config = dict(
    num_hidden_layers=16,
    hidden_size=64,
    num_attention_heads=2,
    num_key_value_heads=1,
    head_dim=32,
    intermediate_size=256,
    vocab_size=25628,
    hidden_act='gelu',
    norm='layernorm',
    norm_place='pre',
    norm_eps=1e-05,
    positions='rope',
    rope_theta=10000.0,
    rope_fraction=1.0,
    qk_norm=False,
    attn_scale=0.177,
    bias='none',
    tie_word_embeddings=False,
    parallel_block=True,
    init='normal',
    init_std_qkv=0.0709,
    init_std_o=0.088,
    init_std_up=0.101,
    init_std_down=0.101,
    optimizer='soap_variant',
    learning_rate=0.00414,
    weight_decay=0.0,
    lr_head=0.0149,
    max_grad_norm=0.5,
    warmup_steps=200,
    schedule='wsd',
    decay_fraction=1.0,
    decay_shape='pow',
    final_lr_fraction=0.05,
    batch_tokens=32768,
    max_seq_len=256,
    doc_mask=True,
    train_tokens=154500000,
    max_steps=4715,
    dataset='wikipedia_en',
)
Each number is 200 + 40 x the weight over its row's rms, rounded and kept within 0 to 999. Layers, rows and columns count from 0. The size before them is the row's rms in percent of the matrix's.

# up: layer 11 MLP up, 256x64, rms 0.101, rows 202-254, columns 0-63
# down: layer 11 MLP down (transposed), 256x64, rms 0.101, rows 202-253, columns 0-63
up202,100,139,171,265,258,242,158,228,197,178,166,258,175,220,164,182,232,182,187,105,247,252,221,135,192,218,238,250,240,163,223,140,217,178,179,176,165,278,164,213,156,192,179,197,174,217,184,193,222,117,179,225,179,281,268,209,213,212,165,236,239,158,186,168,129
down202,095,242,173,124,226,133,223,196,226,230,170,215,196,252,191,213,173,251,215,191,205,229,110,186,219,234,211,214,244,181,150,201,192,201,202,260,245,131,254,202,196,231,225,189,253,201,198,293,197,203,246,195,249,184,133,181,101,159,265,284,159,186,243,202,220
up203,082,270,178,225,188,240,220,220,261,145,180,165,130,257,193,128,155,171,144,188,198,202,236,192,259,220,183,261,212,172,178,231,177,166,151,177,236,200,206,261,245,156,258,175,117,194,212,171,186,181,139,175,216,259,190,268,198,235,210,172,211,195,128,142,270
down203,074,183,169,220,206,142,236,210,248,168,284,185,162,237,199,235,250,121,227,169,168,229,140,237,142,171,193,169,217,282,169,207,181,156,223,248,187,249,197,184,204,192,231,146,170,155,249,196,249,194,224,163,218,205,247,184,148,274,155,217,147,135,238,174,115
up204,095,174,255,152,132,211,173,223,200,106,204,179,163,260,249,221,182,209,222,158,247,257,196,280,135,161,168,243,130,210,207,203,178,198,278,174,193,211,243,176,171,186,227,194,187,160,213,199,219,214,254,208,151,207,205,196,237,190,110,105,121,191,172,191,206
down204,085,125,183,197,126,279,176,134,235,252,222,179,171,242,150,160,160,180,88,174,225,167,147,143,209,239,221,231,189,185,255,191,146,181,151,229,199,203,218,177,195,143,138,127,216,229,179,249,234,185,216,262,222,221,206,185,140,240,208,166,231,228,196,189,187
up205,086,179,232,229,269,232,193,226,174,198,247,147,74,214,201,324,198,197,233,94,187,214,191,231,235,153,200,239,213,232,192,224,144,148,169,192,181,166,234,238,169,146,214,229,214,205,171,136,211,198,207,147,198,250,159,202,183,240,156,208,191,160,228,236,186
down205,073,244,135,177,163,199,181,189,214,151,178,157,238,179,114,202,180,207,167,213,178,111,156,189,162,180,208,245,204,119,239,160,207,207,248,156,221,224,153,155,240,225,121,237,136,198,158,198,214,222,153,155,189,202,165,243,186,250,133,138,241,156,272,181,209
up206,107,245,238,229,119,210,215,140,179,215,213,179,258,152,215,230,182,163,165,233,246,190,236,299,234,264,193,180,192,218,237,225,213,240,242,182,201,225,220,249,285,235,213,178,277,281,193,178,261,153,229,180,184,145,187,244,187,221,176,200,123,208,253,175,161
down206,113,188,260,155,213,154,182,243,158,245,211,237,208,227,170,162,190,171,252,220,210,193,119,205,224,203,217,117,154,250,160,181,200,184,102,210,137,230,221,188,160,235,216,172,244,208,201,205,104,145,200,214,158,213,176,244,92,147,233,198,139,229,195,196,184
up207,085,203,222,264,158,216,258,274,148,190,167,178,218,221,210,161,217,197,252,261,153,177,182,169,269,236,179,231,221,234,175,197,261,217,262,245,158,236,227,250,130,198,154,280,231,204,233,197,214,178,226,218,173,243,192,227,178,169,103,257,207,149,216,211,276
down207,099,211,161,141,170,197,184,181,201,213,88,211,200,204,191,237,152,195,245,202,190,177,213,152,195,250,225,174,285,193,253,217,223,240,205,114,193,242,253,292,150,202,176,205,153,256,207,189,199,141,232,152,266,148,195,168,194,247,163,220,189,118,232,212,161
up208,102,160,173,210,160,239,214,167,231,162,217,215,183,246,184,165,180,142,246,211,203,192,289,218,192,127,198,213,100,215,240,270,207,197,232,153,217,210,189,225,148,187,112,182,270,258,261,162,219,166,200,265,236,190,215,164,136,135,181,169,254,181,208,197,164
down208,096,205,211,179,247,194,201,215,195,230,246,209,165,145,226,255,263,187,204,188,186,191,162,220,139,133,205,173,178,147,258,156,270,188,211,171,147,229,188,206,204,142,286,166,137,180,155,244,244,160,202,220,230,164,280,215,176,290,151,172,231,125,167,213,156
up209,101,188,184,219,257,196,164,242,169,182,138,222,181,202,235,195,152,205,121,253,121,114,187,170,110,228,133,208,195,242,195,155,173,261,186,255,200,254,174,206,189,254,232,243,294,228,174,203,172,191,204,195,149,121,246,217,184,208,216,227,188,230,235,187,165
down209,105,185,185,203,236,169,164,229,203,290,209,235,241,215,146,197,186,163,174,256,147,180,181,184,140,266,212,184,252,224,190,175,128,186,203,233,239,287,188,136,118,305,211,213,216,209,175,169,275,195,216,164,181,136,221,143,207,215,180,220,215,228,141,179,173
up210,082,159,187,250,253,144,177,239,201,167,220,157,213,155,255,198,183,118,263,209,228,170,199,191,272,254,190,128,199,261,203,166,194,128,173,196,195,171,272,176,221,215,188,263,209,228,262,164,208,222,200,215,205,184,196,165,243,233,145,191,260,239,157,137,113
down210,075,155,264,179,209,223,326,242,274,166,155,229,249,208,105,176,126,248,180,156,168,166,175,181,216,177,148,196,226,187,226,247,212,265,184,137,179,217,114,196,229,187,224,253,193,226,179,220,164,246,190,174,199,224,186,218,230,211,218,158,153,230,226,184,180
up211,107,266,226,178,137,195,203,137,130,213,179,149,224,263,258,286,172,142,225,257,178,142,146,187,159,189,182,210,168,193,155,233,213,300,207,138,185,162,137,224,208,173,206,200,169,121,214,192,179,176,222,206,177,227,260,136,200,198,180,211,161,216,216,156,222
down211,110,208,230,245,233,193,217,200,179,212,204,175,183,189,211,178,145,200,244,197,186,212,228,202,165,81,166,260,247,125,132,213,228,183,199,235,249,189,161,232,220,274,267,196,192,180,219,197,160,164,193,239,68,240,189,277,231,196,240,206,183,254,169,201,154
up212,094,233,138,216,235,215,241,199,120,161,200,209,245,131,202,187,246,206,183,191,222,198,181,169,174,192,227,203,115,199,177,191,212,188,201,196,145,178,163,198,145,143,239,173,253,190,190,246,151,119,194,206,268,91,285,233,150,179,248,258,168,209,214,212,148
down212,084,202,193,165,147,161,186,179,242,168,188,217,252,218,156,165,167,100,240,209,237,153,228,142,222,260,100,164,204,203,212,257,143,223,162,213,193,223,225,205,176,177,187,198,198,195,151,258,178,237,280,184,176,235,140,116,154,188,213,175,237,152,143,171,240
up213,109,245,289,206,194,168,193,185,170,154,145,190,260,181,154,249,222,149,204,162,194,167,235,205,166,127,158,197,173,264,145,171,196,236,146,171,152,196,209,276,221,197,186,227,267,221,254,197,259,202,187,233,170,151,253,148,153,242,220,287,170,149,177,219,223
down213,094,189,169,271,210,190,202,214,193,251,183,208,214,101,239,141,266,239,267,167,221,184,264,219,227,259,276,159,197,221,212,236,213,186,228,198,213,218,287,189,117,209,215,177,155,256,231,238,162,228,128,232,240,234,221,196,254,218,118,182,214,178,224,200,209
up214,101,225,149,135,212,200,133,219,298,204,238,234,204,162,176,182,234,184,137,183,273,164,239,183,254,219,148,251,256,143,213,177,177,194,225,196,221,253,239,178,162,213,185,218,190,189,213,122,173,144,251,186,146,164,257,171,141,260,204,233,140,252,165,189,191
down214,120,194,200,184,278,216,226,168,161,202,213,197,144,241,178,247,141,175,155,194,151,167,206,203,272,139,193,207,243,195,202,201,171,240,199,231,141,268,159,204,262,174,199,206,274,164,222,223,181,118,234,202,263,162,281,188,182,279,171,194,176,125,206,224,265
up215,096,148,178,216,179,161,220,205,258,154,172,203,211,212,172,162,188,181,256,218,213,158,147,200,270,219,279,224,213,245,193,125,107,180,109,285,172,203,307,166,206,190,153,212,234,225,246,211,234,190,202,177,217,181,222,278,187,205,208,160,216,187,171,151,199
down215,099,216,202,181,211,170,229,187,180,220,191,208,213,189,188,258,154,232,183,165,117,137,182,184,191,201,152,216,219,200,147,238,281,210,221,213,264,207,162,164,195,235,291,164,108,165,250,151,240,186,175,107,148,195,221,252,274,267,191,234,154,199,156,204,193
up216,109,198,273,194,211,249,205,222,127,221,168,219,124,199,150,165,233,158,177,219,201,266,173,269,228,198,225,205,273,211,256,196,208,242,230,186,178,127,192,153,244,206,262,212,232,205,174,108,162,210,154,207,192,222,202,235,220,241,326,218,224,231,199,227,223
down216,113,181,142,276,133,228,221,238,199,223,116,170,235,167,204,121,201,227,242,238,177,163,158,151,238,240,192,253,221,164,221,181,157,256,217,149,257,191,241,229,183,182,256,228,172,260,184,228,207,290,212,139,175,235,171,149,153,211,257,210,179,173,202,153,194
up217,092,252,236,260,315,232,229,174,181,187,213,256,162,216,180,187,172,196,182,184,243,194,156,199,161,255,179,204,129,179,186,295,158,280,232,184,257,209,174,121,151,164,260,146,230,234,163,212,191,196,207,201,174,169,218,196,206,218,212,130,169,204,218,240,134
down217,087,111,149,186,261,221,164,191,248,236,239,179,267,145,158,214,250,182,199,209,207,186,207,184,210,109,177,219,232,216,217,156,135,193,213,225,203,242,254,104,246,145,206,222,232,200,201,218,263,220,220,214,217,216,266,183,250,275,228,280,240,232,194,215,221
up218,097,200,98,235,232,194,170,186,209,190,199,177,251,162,189,123,273,213,213,193,183,276,188,210,223,257,219,201,281,200,169,220,116,272,195,185,198,161,257,228,215,205,179,217,188,135,180,81,229,184,189,173,201,257,162,192,204,173,136,225,159,178,194,172,173
down218,100,156,145,236,215,173,201,231,215,125,191,198,148,111,136,187,206,188,201,206,130,197,218,229,178,145,210,208,279,162,182,167,213,190,220,243,91,270,262,154,250,229,186,179,243,168,196,126,166,169,204,190,275,244,163,209,224,160,174,182,190,193,244,218,195
up219,099,134,218,167,235,193,205,213,208,217,159,161,205,144,186,215,202,177,229,174,213,252,180,219,239,281,204,124,245,269,218,176,207,268,188,250,122,204,198,163,253,210,92,229,182,185,162,170,241,244,140,187,205,213,270,191,157,192,165,182,238,141,158,128,193
down219,082,194,203,234,189,143,269,250,197,181,159,313,147,188,190,245,227,178,157,188,151,228,175,228,200,196,165,281,190,188,185,231,200,218,240,209,242,168,169,200,244,186,234,238,180,250,157,259,256,93,222,263,226,228,272,174,231,214,170,153,198,189,177,162,247
up220,107,125,153,180,204,133,194,209,238,253,209,207,210,187,198,250,190,150,219,216,233,220,153,194,201,107,200,182,244,168,256,174,180,162,232,222,299,191,221,192,214,247,237,263,231,157,204,179,258,237,234,181,217,122,193,208,180,241,224,262,189,289,255,161,145
down220,111,188,158,213,169,111,179,144,198,210,232,212,226,201,290,211,171,277,157,232,211,265,224,172,207,191,228,216,228,246,139,199,209,184,155,220,281,186,266,221,232,251,154,186,181,185,204,113,204,202,108,167,237,152,219,214,181,195,195,213,117,220,236,256,210
up221,106,226,220,226,216,265,239,230,220,244,161,102,216,146,202,189,163,207,233,272,186,254,188,192,185,158,196,261,159,144,157,121,168,224,263,228,157,190,204,222,171,141,202,191,177,263,232,149,231,238,236,212,154,183,246,141,177,258,189,275,234,228,198,206,250
down221,104,185,157,154,208,206,151,185,168,134,214,218,159,208,223,139,299,159,286,209,270,199,177,207,165,245,260,234,266,207,250,140,185,171,219,223,130,177,200,165,217,188,196,210,207,186,166,247,243,172,158,242,155,173,134,290,231,198,199,209,206,262,185,167,220
up222,096,164,222,162,162,221,224,137,203,205,187,134,145,214,244,198,223,100,192,185,196,156,245,180,192,203,125,227,231,175,252,186,245,212,167,239,213,227,229,164,293,206,183,120,250,166,221,133,204,152,180,153,182,115,232,195,203,230,204,252,172,157,257,157,192
down222,101,176,202,213,128,158,97,181,216,161,228,204,195,264,187,157,203,192,159,168,223,181,229,174,148,217,186,233,181,223,167,179,178,184,172,98,117,186,102,184,252,134,146,203,210,168,146,198,203,203,165,170,210,220,238,151,244,215,225,158,231,152,249,239,156
up223,102,257,165,150,192,197,140,246,143,183,185,182,141,204,207,123,189,199,102,233,204,271,242,209,147,165,231,147,164,142,202,211,192,190,224,167,200,223,184,205,207,162,221,185,207,162,182,154,225,198,115,198,131,245,208,171,182,102,260,264,207,208,247,183,169
down223,096,133,120,198,154,176,151,225,141,222,212,219,152,221,235,129,215,196,215,253,173,224,210,218,233,149,192,189,214,261,176,260,252,168,139,171,186,178,212,273,217,268,241,203,199,185,188,207,267,198,214,171,122,131,192,198,235,185,187,225,173,175,110,207,125
up224,108,163,151,218,189,197,210,197,168,240,145,213,325,178,191,195,203,159,200,208,200,245,254,188,112,229,206,212,149,271,241,215,245,205,175,141,269,267,207,200,213,246,210,179,228,104,144,134,158,198,194,239,228,127,218,200,246,197,211,204,201,236,206,174,234
down224,110,153,200,123,207,234,166,173,268,187,167,223,136,156,213,250,168,228,196,78,160,259,99,145,136,220,183,181,182,188,211,135,189,220,223,181,202,179,192,149,265,181,181,203,153,201,184,199,193,164,157,228,233,172,233,163,168,237,251,161,207,256,193,174,225
up225,099,182,180,180,193,75,281,203,183,225,241,207,216,176,166,203,157,136,206,236,262,192,195,206,202,254,228,203,214,183,190,128,148,226,235,169,264,136,215,162,234,194,196,240,194,240,223,116,217,237,255,169,194,194,112,180,169,174,119,163,178,241,225,210,190
down225,098,222,254,128,222,183,225,190,280,189,214,225,190,168,154,243,187,59,151,197,239,164,230,201,174,227,160,137,185,287,212,222,235,202,220,194,245,186,244,175,136,272,172,215,249,204,224,190,172,203,152,211,226,179,157,217,145,171,152,216,192,237,238,251,194
up226,096,198,197,217,135,136,230,153,237,238,152,193,164,169,241,221,150,164,275,177,188,176,198,261,201,184,125,195,160,272,232,207,199,184,208,123,188,180,187,275,204,170,127,204,196,185,143,218,197,181,240,177,240,150,193,257,198,305,223,183,170,185,237,122,208
down226,088,181,144,183,214,167,182,238,265,232,190,229,205,189,169,239,128,216,216,181,186,199,190,205,230,234,150,194,303,208,280,184,234,169,265,189,168,195,247,119,174,166,279,195,194,228,242,210,190,280,176,257,197,229,249,203,211,140,183,240,157,110,192,244,194
up227,120,283,251,248,180,192,194,145,185,200,216,203,243,212,207,205,148,136,210,213,186,218,215,227,263,217,135,176,300,194,241,185,246,237,261,197,271,247,287,215,193,251,165,219,191,221,218,116,215,247,230,147,196,236,197,249,224,202,150,255,238,228,198,215,246
down227,125,175,239,169,146,92,209,218,198,234,163,224,158,138,177,249,162,298,148,167,164,208,177,236,235,174,181,212,142,257,188,245,183,240,189,210,164,221,223,226,154,247,168,148,181,182,175,251,214,224,256,226,178,126,155,193,267,149,142,249,179,220,213,208,203
up228,091,186,240,147,239,258,200,273,258,170,113,240,130,197,258,190,242,182,181,154,178,125,159,149,139,142,149,210,193,199,160,171,232,197,120,218,173,218,196,175,201,225,200,151,196,181,219,160,237,184,240,192,204,230,178,121,142,137,203,174,167,214,208,191,255
down228,088,155,179,151,160,219,174,182,226,212,225,232,293,281,255,149,198,206,238,222,205,138,227,255,185,267,180,205,254,207,117,230,207,253,220,276,181,223,193,223,234,232,214,134,177,162,191,272,182,206,187,186,203,200,218,240,220,207,237,258,249,181,263,171,121
up229,100,211,237,181,170,189,254,187,165,163,113,219,198,162,203,272,215,152,223,214,235,295,164,130,185,268,193,182,276,204,255,232,165,225,224,196,143,283,161,228,187,284,207,195,221,229,169,194,201,180,220,203,215,191,178,197,230,149,241,254,168,265,235,152,240
down229,107,189,175,115,245,146,226,172,192,219,159,236,143,178,248,247,212,146,139,222,183,241,200,136,257,255,195,227,209,189,181,171,248,230,226,226,231,243,150,245,291,216,269,130,220,205,178,207,215,268,211,163,181,172,189,293,189,202,183,167,200,224,224,266,208
up230,088,180,238,166,135,140,218,226,262,190,234,178,162,267,187,247,241,210,251,235,274,194,153,155,178,236,247,209,165,203,142,196,239,218,195,175,241,248,196,194,163,213,124,98,247,178,280,208,188,197,244,197,261,211,219,171,223,260,236,174,156,232,179,243,177
down230,098,121,191,170,198,174,235,227,183,216,194,233,250,182,163,163,245,184,180,271,233,135,150,153,188,257,161,213,249,226,194,149,248,171,242,209,218,194,239,206,177,248,191,226,157,217,151,67,238,211,201,193,180,260,181,250,188,147,169,167,205,274,183,209,269
up231,102,177,229,196,147,188,217,199,243,166,216,178,269,183,177,286,178,232,147,209,236,223,153,181,205,165,217,209,196,189,101,195,240,124,225,165,210,246,234,276,182,229,225,180,263,161,205,247,195,160,198,211,203,180,266,225,195,103,276,232,117,225,173,177,187
down231,095,164,179,183,193,241,210,195,148,223,211,170,159,189,164,204,219,101,304,166,135,249,162,242,180,235,248,214,241,253,206,263,269,186,236,225,194,178,221,238,214,107,159,232,183,169,215,273,166,220,222,193,209,209,169,265,165,163,254,156,229,210,237,163,182
up232,098,222,175,229,145,162,191,236,173,223,165,219,130,163,200,149,174,214,249,192,269,167,199,198,168,254,208,198,235,227,173,166,158,235,188,163,275,176,248,151,154,210,195,232,231,228,294,151,157,147,209,211,280,168,188,197,286,278,222,223,174,233,174,193,268
down232,123,207,159,215,147,282,200,217,203,241,246,274,187,212,237,151,118,208,213,215,240,221,206,219,195,252,247,148,253,197,207,134,148,160,238,247,175,251,219,169,188,147,261,246,243,229,237,117,205,182,184,268,239,181,179,230,262,218,192,247,250,203,174,152,215
up233,096,208,198,132,244,175,253,185,96,204,193,133,174,168,194,222,178,247,285,248,158,226,143,169,209,192,232,236,170,157,227,180,175,220,186,163,181,173,248,136,150,243,222,175,152,259,178,115,183,207,275,225,186,189,206,237,156,169,259,255,181,213,238,190,222
down233,108,152,229,199,133,87,170,166,208,224,225,221,187,148,247,221,189,172,213,205,220,198,120,205,236,215,187,165,225,206,209,230,249,161,227,143,197,148,200,216,171,131,220,234,199,167,198,177,221,164,267,191,142,124,242,195,288,274,162,216,120,219,179,172,178
up234,095,167,220,208,242,165,162,242,221,172,272,213,168,235,227,151,227,188,180,197,215,218,183,199,204,180,212,140,151,186,213,181,168,201,224,231,198,274,301,207,209,253,155,185,187,146,277,196,179,132,225,220,194,236,185,151,169,292,322,216,211,177,228,267,181
down234,089,216,179,218,224,193,153,220,282,175,280,214,142,176,222,183,253,101,175,206,226,227,193,186,213,192,196,193,240,232,203,227,207,145,217,210,179,186,209,202,186,228,225,279,216,190,250,110,292,217,244,191,221,99,237,241,198,206,221,143,227,183,264,235,143
up235,105,268,264,111,210,184,203,216,119,118,239,184,200,200,184,168,172,225,250,239,249,213,124,241,233,259,156,209,197,126,241,126,194,191,261,183,199,166,197,228,123,165,196,207,223,265,246,210,188,153,198,180,257,200,210,165,219,189,162,251,189,234,214,195,223
down235,101,160,169,142,202,203,187,186,287,227,223,175,139,231,197,247,198,147,303,287,170,209,157,202,166,196,180,179,187,223,245,221,230,141,245,240,270,160,191,218,213,221,195,215,134,190,180,122,221,214,194,188,244,240,167,204,218,253,100,200,177,217,147,211,161
up236,087,268,261,226,188,116,169,258,114,221,227,190,166,206,156,231,153,243,233,214,228,194,232,234,94,238,203,221,121,172,195,173,258,176,234,195,229,180,196,254,158,235,179,191,247,250,231,167,200,170,181,183,194,191,134,246,166,194,237,166,218,160,189,217,279
down236,099,145,189,275,263,215,231,178,215,192,248,176,192,181,269,202,212,168,147,278,202,149,181,216,220,182,214,191,282,292,134,194,200,274,211,157,238,162,141,214,219,133,160,146,176,162,240,223,208,164,251,195,240,178,127,198,243,195,215,203,238,160,217,197,162
up237,088,161,216,189,191,210,233,239,229,206,186,205,250,133,186,241,223,188,145,251,137,115,207,209,226,207,156,105,204,215,177,190,154,145,184,196,228,153,134,139,247,230,198,191,238,227,226,158,200,178,225,152,168,160,245,129,217,245,221,118,164,138,162,220,139
down237,074,262,253,198,225,263,204,220,196,274,248,224,123,203,208,180,118,155,198,134,220,215,158,114,209,230,195,209,122,179,144,179,239,206,193,184,286,144,152,189,223,224,203,225,190,144,218,150,208,157,160,165,224,225,220,170,197,167,192,189,224,215,111,240,224
up238,093,212,193,234,202,166,197,189,110,212,135,209,223,196,211,193,197,281,182,207,174,267,156,241,107,190,138,192,267,230,160,166,278,189,253,235,174,244,188,127,215,234,228,248,223,243,241,180,250,196,244,162,129,213,139,222,152,175,168,225,202,225,176,187,238
down238,100,167,192,203,252,260,131,248,210,227,190,281,190,171,182,133,198,170,207,311,197,235,184,181,171,117,219,222,126,212,217,214,224,260,259,269,155,186,221,119,206,203,208,232,195,230,223,199,258,206,243,154,195,175,207,246,182,211,172,192,230,178,182,132,147
up239,112,189,185,252,172,165,173,211,170,164,173,204,134,248,189,230,182,191,214,160,195,201,153,244,197,276,296,156,163,193,223,185,175,161,210,149,172,201,257,164,259,187,152,218,220,193,198,104,236,191,189,113,220,137,182,198,228,225,283,177,217,160,105,186,226
down239,107,178,287,189,192,250,234,246,219,209,189,265,220,215,183,163,263,202,120,151,126,175,239,171,255,140,200,219,200,217,199,187,203,211,173,232,173,235,195,201,165,268,231,230,243,270,194,176,206,210,243,269,210,184,153,144,204,244,185,193,116,223,247,103,195
up240,105,225,147,241,145,76,229,152,284,220,220,150,248,186,195,272,134,208,186,229,158,209,243,248,200,209,210,223,154,178,209,195,173,203,199,140,200,183,248,190,270,234,145,224,293,129,216,218,189,207,167,200,182,205,247,252,191,180,172,178,223,168,183,236,211
down240,094,172,200,206,196,256,197,265,189,198,217,153,178,186,132,229,175,241,157,178,163,227,193,161,190,198,221,245,136,245,177,226,156,144,160,190,236,146,195,172,184,220,132,153,186,214,232,188,93,249,202,158,156,164,125,232,232,206,201,307,146,176,181,136,219
up241,098,213,181,204,179,227,192,239,222,245,180,168,183,241,153,218,160,152,182,226,210,133,172,264,186,135,165,182,238,133,266,211,152,195,140,150,272,172,220,118,257,275,234,218,181,233,157,205,148,128,193,184,192,235,215,241,229,223,142,164,147,226,140,189,208
down241,106,241,176,199,185,218,236,235,219,241,219,230,198,220,222,228,195,251,150,153,136,168,120,150,165,217,180,128,259,225,272,282,199,212,196,183,162,129,246,208,260,227,197,198,209,187,157,140,242,134,224,228,190,154,161,224,260,232,214,228,208,111,171,246,182
up242,103,178,199,196,277,177,252,268,190,198,132,174,160,185,223,99,239,152,194,170,185,195,190,236,232,151,189,194,243,204,217,227,200,213,199,214,170,139,245,155,131,223,121,253,218,235,182,152,170,179,271,265,215,179,236,249,200,169,253,165,164,178,259,151,243
down242,114,136,249,173,156,151,262,219,213,188,191,262,251,222,233,111,140,222,182,137,167,210,146,217,207,128,137,260,215,250,254,249,255,232,246,214,176,158,186,179,199,176,229,270,173,242,217,156,217,185,235,212,183,151,169,150,208,145,242,180,210,171,226,179,232
up243,104,224,176,249,192,181,193,221,219,183,247,127,246,197,247,108,209,190,210,192,164,143,209,198,194,84,137,215,151,167,167,224,274,147,158,160,307,180,216,206,205,238,214,214,214,219,171,216,144,228,228,204,206,135,188,163,161,254,163,186,182,240,216,221,149
down243,088,200,150,184,168,280,193,153,245,212,245,257,124,209,214,172,161,261,187,230,244,208,195,173,287,221,131,235,204,217,185,179,116,227,201,250,182,266,137,252,259,206,248,196,224,162,246,188,203,199,242,190,219,192,216,193,212,219,86,203,206,164,195,244,224
up244,112,254,219,167,209,282,181,159,189,170,196,204,227,181,132,214,248,225,95,263,234,240,194,195,197,173,206,194,181,191,256,250,191,243,203,115,190,149,220,152,201,189,243,237,188,144,224,169,219,135,255,204,211,130,224,152,175,235,209,251,164,278,188,263,217
down244,101,254,233,227,248,194,181,158,212,188,166,201,207,238,198,189,214,253,121,199,173,137,209,222,253,213,182,169,225,242,235,208,230,207,146,150,125,82,256,214,209,152,262,129,250,157,181,243,223,168,222,182,214,199,206,191,199,146,241,223,154,162,164,114,173
up245,106,185,228,186,181,189,208,116,235,257,180,239,246,249,210,229,215,204,193,186,213,215,170,189,234,204,150,165,189,207,262,227,187,256,150,215,241,273,280,141,210,189,231,212,288,255,211,198,260,240,238,283,242,223,239,145,213,226,142,208,183,192,134,275,206
down245,112,224,236,310,218,252,155,205,284,216,254,127,146,156,189,170,243,195,144,190,252,259,194,214,143,190,165,275,200,162,166,140,216,172,238,140,173,223,201,199,178,229,177,229,211,141,193,157,199,191,171,152,176,254,216,263,207,154,157,180,167,217,192,162,210
up246,087,184,187,184,299,235,152,220,148,231,186,137,229,171,255,185,291,187,238,209,214,186,229,238,94,219,181,244,238,208,144,169,197,168,256,262,193,200,211,191,196,119,296,201,260,180,208,217,227,168,180,208,211,236,182,207,211,128,237,232,218,218,242,217,183
down246,080,127,223,230,175,173,295,225,252,239,206,249,230,228,165,185,108,222,187,188,217,149,207,185,228,237,158,203,238,231,180,234,216,241,145,191,165,207,193,247,212,319,161,272,232,172,223,218,225,241,255,240,184,196,223,217,174,265,251,227,179,169,233,254,173
up247,094,135,276,152,230,246,186,249,178,209,213,165,167,121,198,162,173,187,181,241,197,114,186,278,213,157,183,182,195,177,158,198,142,266,213,270,200,193,227,236,254,218,217,194,202,185,197,176,198,263,168,210,296,185,157,101,236,160,234,225,222,211,194,199,166
down247,073,190,223,244,177,186,261,248,211,186,215,273,128,190,244,183,228,153,165,171,277,203,140,180,196,225,165,171,156,206,188,185,292,259,271,128,190,176,140,267,180,160,203,204,150,202,150,164,162,169,254,234,280,213,161,211,194,174,175,218,189,181,178,246,233
up248,102,190,169,229,203,185,152,224,225,262,232,160,193,217,164,274,192,189,237,219,259,227,220,234,143,218,166,241,288,242,177,165,238,190,232,178,140,212,185,146,282,189,193,231,237,247,198,217,167,204,259,255,138,193,251,290,179,181,210,237,266,236,190,267,165
down248,090,159,166,203,179,198,172,206,166,211,187,253,161,148,176,260,281,217,170,149,263,214,230,181,183,193,183,139,134,206,168,206,180,238,171,262,211,169,242,253,230,227,130,162,236,154,203,231,199,186,183,138,126,249,260,230,173,240,127,213,292,186,196,200,153
up249,104,256,271,183,183,188,251,204,156,208,213,206,252,193,231,215,123,205,239,158,189,270,138,253,197,183,270,114,214,130,215,81,183,208,185,155,196,166,203,143,211,175,220,200,217,219,243,175,187,226,228,148,185,230,215,198,144,171,181,166,185,165,155,127,218
down249,113,232,118,211,237,187,264,286,144,246,208,243,206,181,267,207,176,133,204,301,254,219,205,164,110,216,178,166,150,203,212,141,129,218,144,199,178,213,207,170,211,229,232,196,247,184,168,169,168,186,226,207,236,171,139,137,233,226,248,210,199,222,217,187,205
up250,111,166,252,235,142,191,133,186,129,208,144,132,189,184,204,212,149,137,212,232,202,187,168,218,202,233,266,160,94,232,166,143,247,213,198,105,238,198,201,200,194,252,112,230,228,194,239,256,215,201,202,207,195,166,219,222,190,134,214,248,209,256,185,221,191
down250,101,181,145,201,215,252,195,227,207,143,171,204,153,231,126,182,172,145,156,165,151,138,177,216,267,184,151,243,148,149,191,124,244,204,141,235,155,192,208,203,167,233,213,217,177,263,194,297,229,182,161,204,212,181,196,246,147,171,164,226,249,128,140,188,212
up251,107,146,226,108,187,134,155,147,205,178,180,215,174,145,151,252,182,203,261,123,232,198,260,266,138,197,242,158,185,221,161,114,189,178,219,238,223,181,231,251,205,223,132,163,151,202,137,177,137,232,142,225,192,151,210,199,234,215,202,212,198,190,211,182,234
down251,104,203,228,77,179,182,128,204,173,193,201,191,184,217,184,219,131,193,122,157,180,210,170,146,201,183,113,211,114,225,204,209,177,239,165,200,156,195,174,199,161,128,148,177,250,149,220,204,160,109,194,179,257,199,241,182,206,195,218,235,215,184,212,169,129
up252,089,261,205,157,154,219,219,216,255,166,215,150,173,198,181,171,107,222,235,182,182,146,132,166,202,248,131,255,205,183,134,146,210,175,162,205,248,221,180,237,244,299,240,176,216,247,246,188,166,160,214,167,204,172,162,193,237,215,228,140,245,215,230,151,265
down252,091,89,166,129,235,109,189,199,214,177,173,237,132,267,198,180,246,192,244,225,149,249,149,236,189,195,284,201,144,222,220,147,173,208,210,169,186,157,157,249,179,122,136,180,172,247,206,190,184,186,175,215,222,169,205,219,234,208,207,240,214,212,172,133,180
up253,104,131,156,150,255,159,105,218,218,172,205,184,259,203,248,162,176,181,207,198,86,185,134,207,231,212,154,149,154,161,247,209,184,215,177,182,166,228,204,152,180,154,210,169,202,174,262,164,173,164,200,164,194,210,216,102,146,193,171,149,142,220,202,169,180
down253,079,195,124,168,195,218,219,131,224,156,182,174,261,198,186,259,232,184,236,190,159,191,173,175,108,213,235,213,222,218,162,194,167,244,140,206,195,157,274,288,239,204,194,162,207,220,207,317,156,173,223,238,225,151,164,186,193,199,137,204,232,125,206,178,240
up254,092,156,217,253,191,243,264,185,194,159,218,100,163,192,219,190,206,230,228,215,211,256,91,264,197,249,195,135,205,179,261,216,177,171,158,184,191,211,187,172,147,161,211,182,151,157,231,193,180,176,191,169,219,211,204,211,284,257,168,187,85,237,179,171,192